config.yaml
d_model: 768
d_mlp: 3072
activation: "tanh_gelu"
norm_place: "pre"
positions: "rope"
qk_norm: false
bias: "none"
init: "uniform"
warmup_steps: 200
schedule: "wsd"
final_lr_fraction: 0.0
seq_len: 384
Each number is 128 + 24 x the weight over its row's rms, rounded and kept within 0 to 255. Layers, rows and columns count from 0. Numbers have three digits each. The size before them is the row's rms in percent of the matrix's.

# up: layer 4 MLP up, 3072x768, rms 0.0309, rows 2180-2196, columns 192-383
# down: layer 4 MLP down (transposed), 3072x768, rms 0.0474, rows 2180-2195, columns 192-383
up2180 099:140126118129152153087158156150092164102098121122146130142138141161136086140078127115124134160119077140133132151112129092166174125098137152158142137156156138084148133126139164077154133177139117115124118144122133111120109112154118127151129113146130102140146149120098131142159142122136123154141144146162130126140111124138115100144151127136132080150087137165166065141134159135118134128143147102107134152127129102131105117173138148126110091116136172167126138096133130152104114111177130140110093101108150122155172096132127102172073123153142094107112137129122115115137125127130123163
down2180 097:124137139167099126120113180156124156123116101117100088146143135096117143096151161152141141137154126116133143136144126110125139116090134142141103120126108085120111103162139118153118137067184104140139189119081167139124102121135140115126162149089114146148112148108121140109139148155128141145132115115121099157108098102108119169139122107113059123147128123157101139130158109132101133121127099132148146105140143129109158103120145101147130144085139179142176133091117106117165124164149074074130128109137123105161153117101141133154151112132100080168102166125119137158141091108144130166
up2181 101:102097136151111157105107148134109109139187135110146139128137108103152097165138154104116140156132121124137171174117119157091158168156164126116104104101158134110159149114095121142088124161132159153102145099142104117120116113102133182151154122156150117147122139121142089147131126121168121097148137144088131141128143153152119103104153161134075156125103139157127148125107106127110163098126097118076151105081131142116113130099139119094134127166070133162158125158112156131136188116165121130115135109140099148116110122152109108107107128144101088138135090141119157111120129154127134163
down2181 098:131090135124137138101144097140104122117090112112100168138132140166142143101119146123145120138126144138097152125096099096132129133086095103125109150169131110094145133140114159164155145147129160143153161144095168147109119130094101126122113124146079135103111191088131082120131127155144165144173112142098140128116137148151096107159151084132098142179138153144149131118129097162100122132123148136128174155100145106112129148181139160138125127160150119162135092136123131115144108152089112119181113105119114136111140120118104128124176126169082152136137106146108103114117167152088167137
up2182 099:115098146118146119118120119117125118141100094118108142130131156120085097167159125155122098093093134150146118091120118117140109148156129130116108089115150132117112128110133172157149147161154141096111125128139057097148132123135129133107143157147087123131098134090106172136096162129121119142123197184115112137158149157144131103146146116118128120153090116114126128060154126109169126173145152114163122189178132109165145096111088107086142143172133130122140132119157121152116162114139178082141116123121085123096117120129128093115085167117162123123147115196145176173119116137112094139
down2182 099:144135116139129101159109121095164105164169171120072098134093114093156160103123099109148096114162175112090104145146102145098160112127146126142137117154128170165148138157098133169123128137139128117107114135127122124132131127143147092173118113087120146174124117204133168140126149133137136160133158120108109100110134134130158135115141129110138155110118157112101146152149159134153134156120151137170129121143117121124103141103115141157108099135132060131147115101109096150146128099116113129134107134145126107117154110105119123109166127148122126117154134101116104102120104148119124172
up2183 105:136141109126110092131116187152136112116136114104109153101101107119131162134147172129128104062166171100096154115147097172112131170111112104140129128125140101130129105138147116139139124101147166122121183132155117105115101124149110130142126115109104092147143155138106153108135089162137121164104132121150119116117133146133123114137142170108128129133166125097097138150111069114084141124106141132144123132076131100162118131149126146107158157145122104105132135134185146132071153129148092161096126141135170092163100115129128114127164131126127144141137152126099156127116090134111144154
down2183 101:134155179143106087092137093105159128110150158135125135147114091105154091112142124088108158121111121086111171106115109101114129120137119124118062146160137156124131097152145079136109126137101164148166162129111078116136138108116119104170096117120104135078132148081130086105117122092160070158116153124166129132094118154092136124118146091117117157152104083124120126125152178131144122095100138121181108147137142127122093139116115141144144130131141122143095138170134120128119106184149145107109085113125153098142112127104123150127081162134080094130141175123176108140150142152134110167
up2184 104:133134143142089107140144116109124098074125136068135112108151114124137108095150114123110124159138098113136097161116121109145145128147130104128122106129129154173145147185098128108147123128128124123146122120111127144120143128143116130111128099132141157156107125121098162107112143150186118096098184122150117183108095167125137113141163109117159135122101129113064110133113142135133150122108150135089123069149136113122130113152109123189131164163148087074144140135148160160115149096120139140143107141125067070141134147086142174105124118093127123147136141156122138111127159110133096082
down2184 103:143134131177134184131155113114154128144129131150165125146183092187149125164146126200110139170122157108159169164127100166115135137144158089123098141147148093120069118128175137052101128156144118126083122104129111129129147072138146103090126176101158149118143114120160157147121088109128128107111148138153151120132115087158141117164097170132121156120115174114139116127140133077148101135148170155140152148131108155113161117095096145103092122113088137126120131097128159122156157146120131126122177143112153108145100133142125112095113113105142085134143140115125124143104163093121076114
up2185 091:108100171123137093137122110138168157110161077136142132146093136098122092146127116099116085136161068140113145115124108135140128148116151077139176140141109114120123138152137134129107138133103102109122099140155157115095143133107177134107156122101105138121169174088130124098111142157126108186157130135181147121093147101152154143132149155119117113174133108114147127138155122109139131136108106089113126154142149134090122074144122126129102095089206143109146160166132129138088137128140135106123148106108102142127126126096107151108102130141102152138135170129181088119149143134111078139
down2185 099:110126110151152182106148078093133110098126135128137129133145156122108133140128105179110129129169135123135129168116089118159108092129155137119118147122140099131116122153103081126126125164132134166138115122127122126105134130087120124107125135149148112138114108141133150131162131102138112056095095068140107121143111150157140148154112116114141161088139122113109120127132138135097115064162131132101134151105142104158132157081144148127139127152103159109124144099136114140164114108150156131127094136132109096144144191156153112112119159124178127088107088159125114160096137132163108107
up2186 097:135166157098158153133087130129124078138117103113118186130145102143141133119138165119082114101091170117115149100149133157161137134159132154116061151086127110114144144151133127142104119088129180128092147152119109111114091099138122121147130118132135075133136149136106121105121126143151132105114117131128147157148111089127138154118134111149103127119101100125095108150123121108087115135164125140123129111134144063168138082185139147097161184118102093144117150147169126125107137120145110128112093158130140107169164099161112090142142167096159088149135147143119118153135133115119142137
down2186 098:128100114129149115113141174110128140116122161132111106119117146123131171105158124142154085133133094138137101134094104116128127135195113156063112180128167135137101142071121133103158145189108126142099118119113161157156121100103142142098124134063135154102129070133202178169125113136116126127120129142169120130118149152149164105104093168111148114132156117089109154144088096137122178101114132128132081142137108080116110105096165155146122091128119157149147068133175134098137164108146144135123143140153165121143157106102160150139160118119135142104142132128139163146109143101137090111
up2187 101:088119078115161113167137153158097123151158141114149105111153139136163100165155121067106130096113176102128095125132145132112126153116121132161109189154188147195050153133108110075131119131137142105139093115086117141138155155142121089095117159130135139093106127138128154124116079099112141135163158129140158156087127114158069076167096116105125133112156148125110119124145128130153095111153130104107173084129099139090096126127166105119124116154147114128091122136134116111146125173101114112164146110167194137140128095141115112126165138107115161085154112128162108139133156138134130133
down2187 100:122135116162120167096107149115139098094123144093139124165180116110104158154153150126169142095162108124140145133123078121151114132148130114117131113137121129134159179124130105129109135149089125178160116118088129074143119148105122176101131129113123101147109126123127164150146129136116148109085127088106102112108135144138099106101175159124122190124159114114136107144132118129092120120136106092097069116157143185148098122117164114138180119119102106151093160133129135131139104126110112114128150119152139130143106152111161107123102126127115109129126143133097106126131151090124123144
up2188 097:133150114112121120125106124148163141145101134138146135128125168111144167123099127178098082152131153087071147098146105069099097175079109107208153148113122116119146137085179151103115087099153116107134109121154153129145157126191159094127113133114061117138108183138116138125136103132165148142091113143134143082098141136145131107135146140112127140133127127151114128190126138086101164141100173100130098115117158143138145112127127095068146144137127167147139106147129124104115140136104094127112094166154108107121128123142146122121117139132219143143132134158167146157098115105127083098
down2188 093:078151119116124123126113121143135136125115082162091098187139153160143105120170117114119153166114143146150129119066089131131151120109125144150144104136118107135125110157118078157117142156080191119140133128135117105104061123177150102173111098155121098126142094100100135126125122118124128111154143172118114109154087126142150127126130156147131098117114131185105123177152163131132136096106148133129148120122135145107130119153176180143154122095108098077103132130108120119121154144069127166120093076095139135120114138086153171110124117112088129122101122135108111107139147157119079141
up2189 101:137134172101159121138104185113130159081145139145138133098131062127128145097109169146172133123120132152115129157115150111109100134146154126093147134141115117116129106114163117099153151128131101125138147102077147150117115097118151136130156104107145123151159137147137118117127147090135127138146112123146102106127139144157134121134097123158143127124175128165135119137110145173107130128143098164080150171131106201120132126112126143077121110103121104155133119131148160090146107157074156158098181171137148130100138140117157138120164127119131116086107111103139086143116107151137095155
down2189 103:132075113156120130109112148146140129160152138128119153115107135154144166153131127119140127082127143116127133142159115092146121117136095145136130132115133133134131121157174115178147127129108119180118123159141100089131112120154167160152142139137103146097132120145131174110100114084104131108110142111107085138154135065103112143101119105142151149119131151127203128126140142105118121110151081148140107147142105111127115146088143137120090108129129135135127141121150130139154105171132082109162125151105077158072158113121112147133148170163113141123108102164190173170132112140112170135
up2190 103:148153150131150095141086141074092113128214142154123125099188121101151117161120153119130102104134139153111113135146091144144136141134128144103105132131102107144093171127108139124099104178144108111096145177071086138077127117075145107136140129120136134152097130138116123138129112092120137127145131161112126162140124089144143093143108194116098131136145125083116104131127149138151119101138132108127140105125132147111122136065126106119124115118113176112174126152125117115112105150180128091133157168078100117088092152118172168141162114123130135126111159098143143095137138122088138136
down2190 100:147141151123163136102137145165126169132102125124168104114107159165120083127144148100141142124166169125166128132126113135112156108127133109150133142138108114126117155164120142120124051089136152158113111139126151122098130101125115139115108111165134104120143115118098150145117129161105151112092140153115120159103136130086104123117148110151084102061142138130127119161109128106105170107139139169136184109183157127137114111154120102124130095109135156109093114097143122108116169125115125157141119147103122133125119111169153193186129105111163140104121137136129138123126102125122113151
up2191 103:148105115150093145137129178130169119119115133108151133147118138106118101141140095159089125144128133161095161093059154122143102159131113072124115098135137128139131154109133161116143127116143165126152162101140132135086107107137094098139124094121117135110136125111129148136107105138187161170110135151088165151101135113156136116113103094112093147118116091110120126142114119109141109168104126103153158103131123122135124085123172102106093121085111121119087133163134141118115112125134113151122108140116131074144165133167143160160110114146136115124103082151116069151089187165109134116
down2191 103:121104112058116150121151146135118138133106140092086115109132154112123141155129101084110092116129144142099092153094047099141114126157122076085131129159110085126110110147119152137154109122150096054103113134096162116156104126150161095135104117128122119118163120062116140123122178104142104170106121106109139135136125143093175080129141190146132147153117103103092129169123109086162150095116132125105162130133197135195127116114123149132095161116080128135099128139117095078128104145134124124097137109159107134117159058163105140159079125158113076088071075123127129122115118126125064143
up2192 100:146142156087140137132134112115107100144141130070146125098131092142122139114066137101127141075150140119087135136140112167138147127117103099126143149156142128122117152073076143114096126102116118144159123092110159077148094107064071142088109101108139136078124109164152108121135100125062122098149135142127138098124122140130156142132152155112144138131158130113148125088109099129129163146062124136133129146141137142130117116116103097126133099121119136161139146119171163149130113151151119157145125135088114120144137159111120137122150085135104135116158145108101129137099155073127107123
down2192 100:104115134133138167125205119133112131130077142193142158143134134149165132126132089129121138118148129140122040139103109162136105102155105093126122131133126097122115129106097160101154119099099146112146141109133133147161160091108124085097078148107130163124091121116111160163132116163157134115151114127115135126113099134155138146122121124130092122142138114191133128107093134153130135153156100114121144112086119154119143147134086155095130166121156122093148079085147159155146158154125132132140122134118108142124139128138124126146078109089141155119147150108125156170087109162149112143
up2193 096:145132121085134134140095072141122133181128083106113117150123084129126121078111138140107142123134117147103123137135136153101142138135147136163115146135121187156160132146158140153143161139089123146160117114100124136131083080125140145165115115115126143151142140137152162098126100133128096132125110164134115147121126150139127116092087146123116138137093139137127149119131107079130159127085097101119120126157102107133118112127139109099121137095153149131111108171077152143107172159139100081123133134112164095119142127181136119134115146110130190120117148161097122135128097127112128114
down2193 097:151141129155150134133141174114094134109178119130138125164148146174100113179123140102111136073135157131149140147102076088158108153144096149121119187133135120090141150100089122125100131102139126072142143155159084152133125131154090123144080118201106105117122143140136150120106138100084131144118151089147098143146136125136134137139117094084134148082146078105147138090129113154156106107138139126123158094141135100110145133101134148128130160099134116105115159132162113142190112149140105163089171156118100101183108114091145153146060101088160147126134120130143117122155126149102105123
up2194 103:127082115109091129137131083139109118108126141156136118078102105111140121128167113164094092127147112166078093154129166125121136123120153098120126150145127132150138104108160083141145159106111134149095119139146139169146132142144091089121101145142143129142143139166073095102134112099125143142129138162070119158120106118157125141072108130107143095132144050119110125138160142129135170099119123105132097141172155110083142107118167129140146147156153124100142133102157127130142173105130168161136136101128086153127129086143126082182147092112139147100091130122128117109149078156121138125
down2194 100:100114163133127120127134096098156143124146098118128127139125114167130110151144117113123102172116139143130147128110121147138074134078140080105106119118159107168136160112128150092124124122123131094175144143128130116106148122136131124114171170133121127132108092132088136154114075110135118121112098152132208135141126135070120124150137079151135111156181176111138160177114174140111106119103171145182185172133147078156122092142100131127077108123151111148139067129104094121118095132134113121125116109162147157119110125126125099160127103133154102132133109136120131112161111158135126164
up2195 098:138139119099091116186100120125146105131130136097111144162096130108139136098112087119175087111107137122138123061067116120102124150119119172137121138185129187102162135061125104107123104137123133123165139107144144143135163162137102192123138135143126113109093149112110106116123115148120082141137118148159120103129142141130141148145133144108128137097110140122131135115140140159125135120102124153111116087124145121133095142124159127115127109115169128135130114117126135149092039161069138113110172121131129139094148128126125129132148155108130123078115096149128128094151146110134192156
down2195 097:137121119127132168136133145193124135134112100136138116162099127139097102149093116126130135136135136144120126139141140133157142133110102141116129124119134106110122167104125121144130085071089105149100101140149116115140148075156147099162116140129117164155110083121150130128125174138153122128164090158077153146159091134139143112104135134124146186127141128102110129130098102123149219154112153116107122147126119140135119135131155130149127123124107134079140095167115113121196119110153166152103111130126127149144113124150148133141064132138113138139094139088133123187080146118139125163
up2196 099:134136172120152129150119170113131117104105129117093097140134150114154151090102122126150152081153095110086114155097131101115120127101133132126117111138130148106139105140099139145155153141135135130132153152123089115111081168130130157117117166141098145136133170118118127122128128142156163114110082125145167141074129111111101116146153135073121149123073155093139135115131136097094085162175112147117125111127179138151085158166108080125110145166124120142138126107104127087095111101145100107160135130124110098119126166138100145120137128173096143127124131145161139097120162087114159138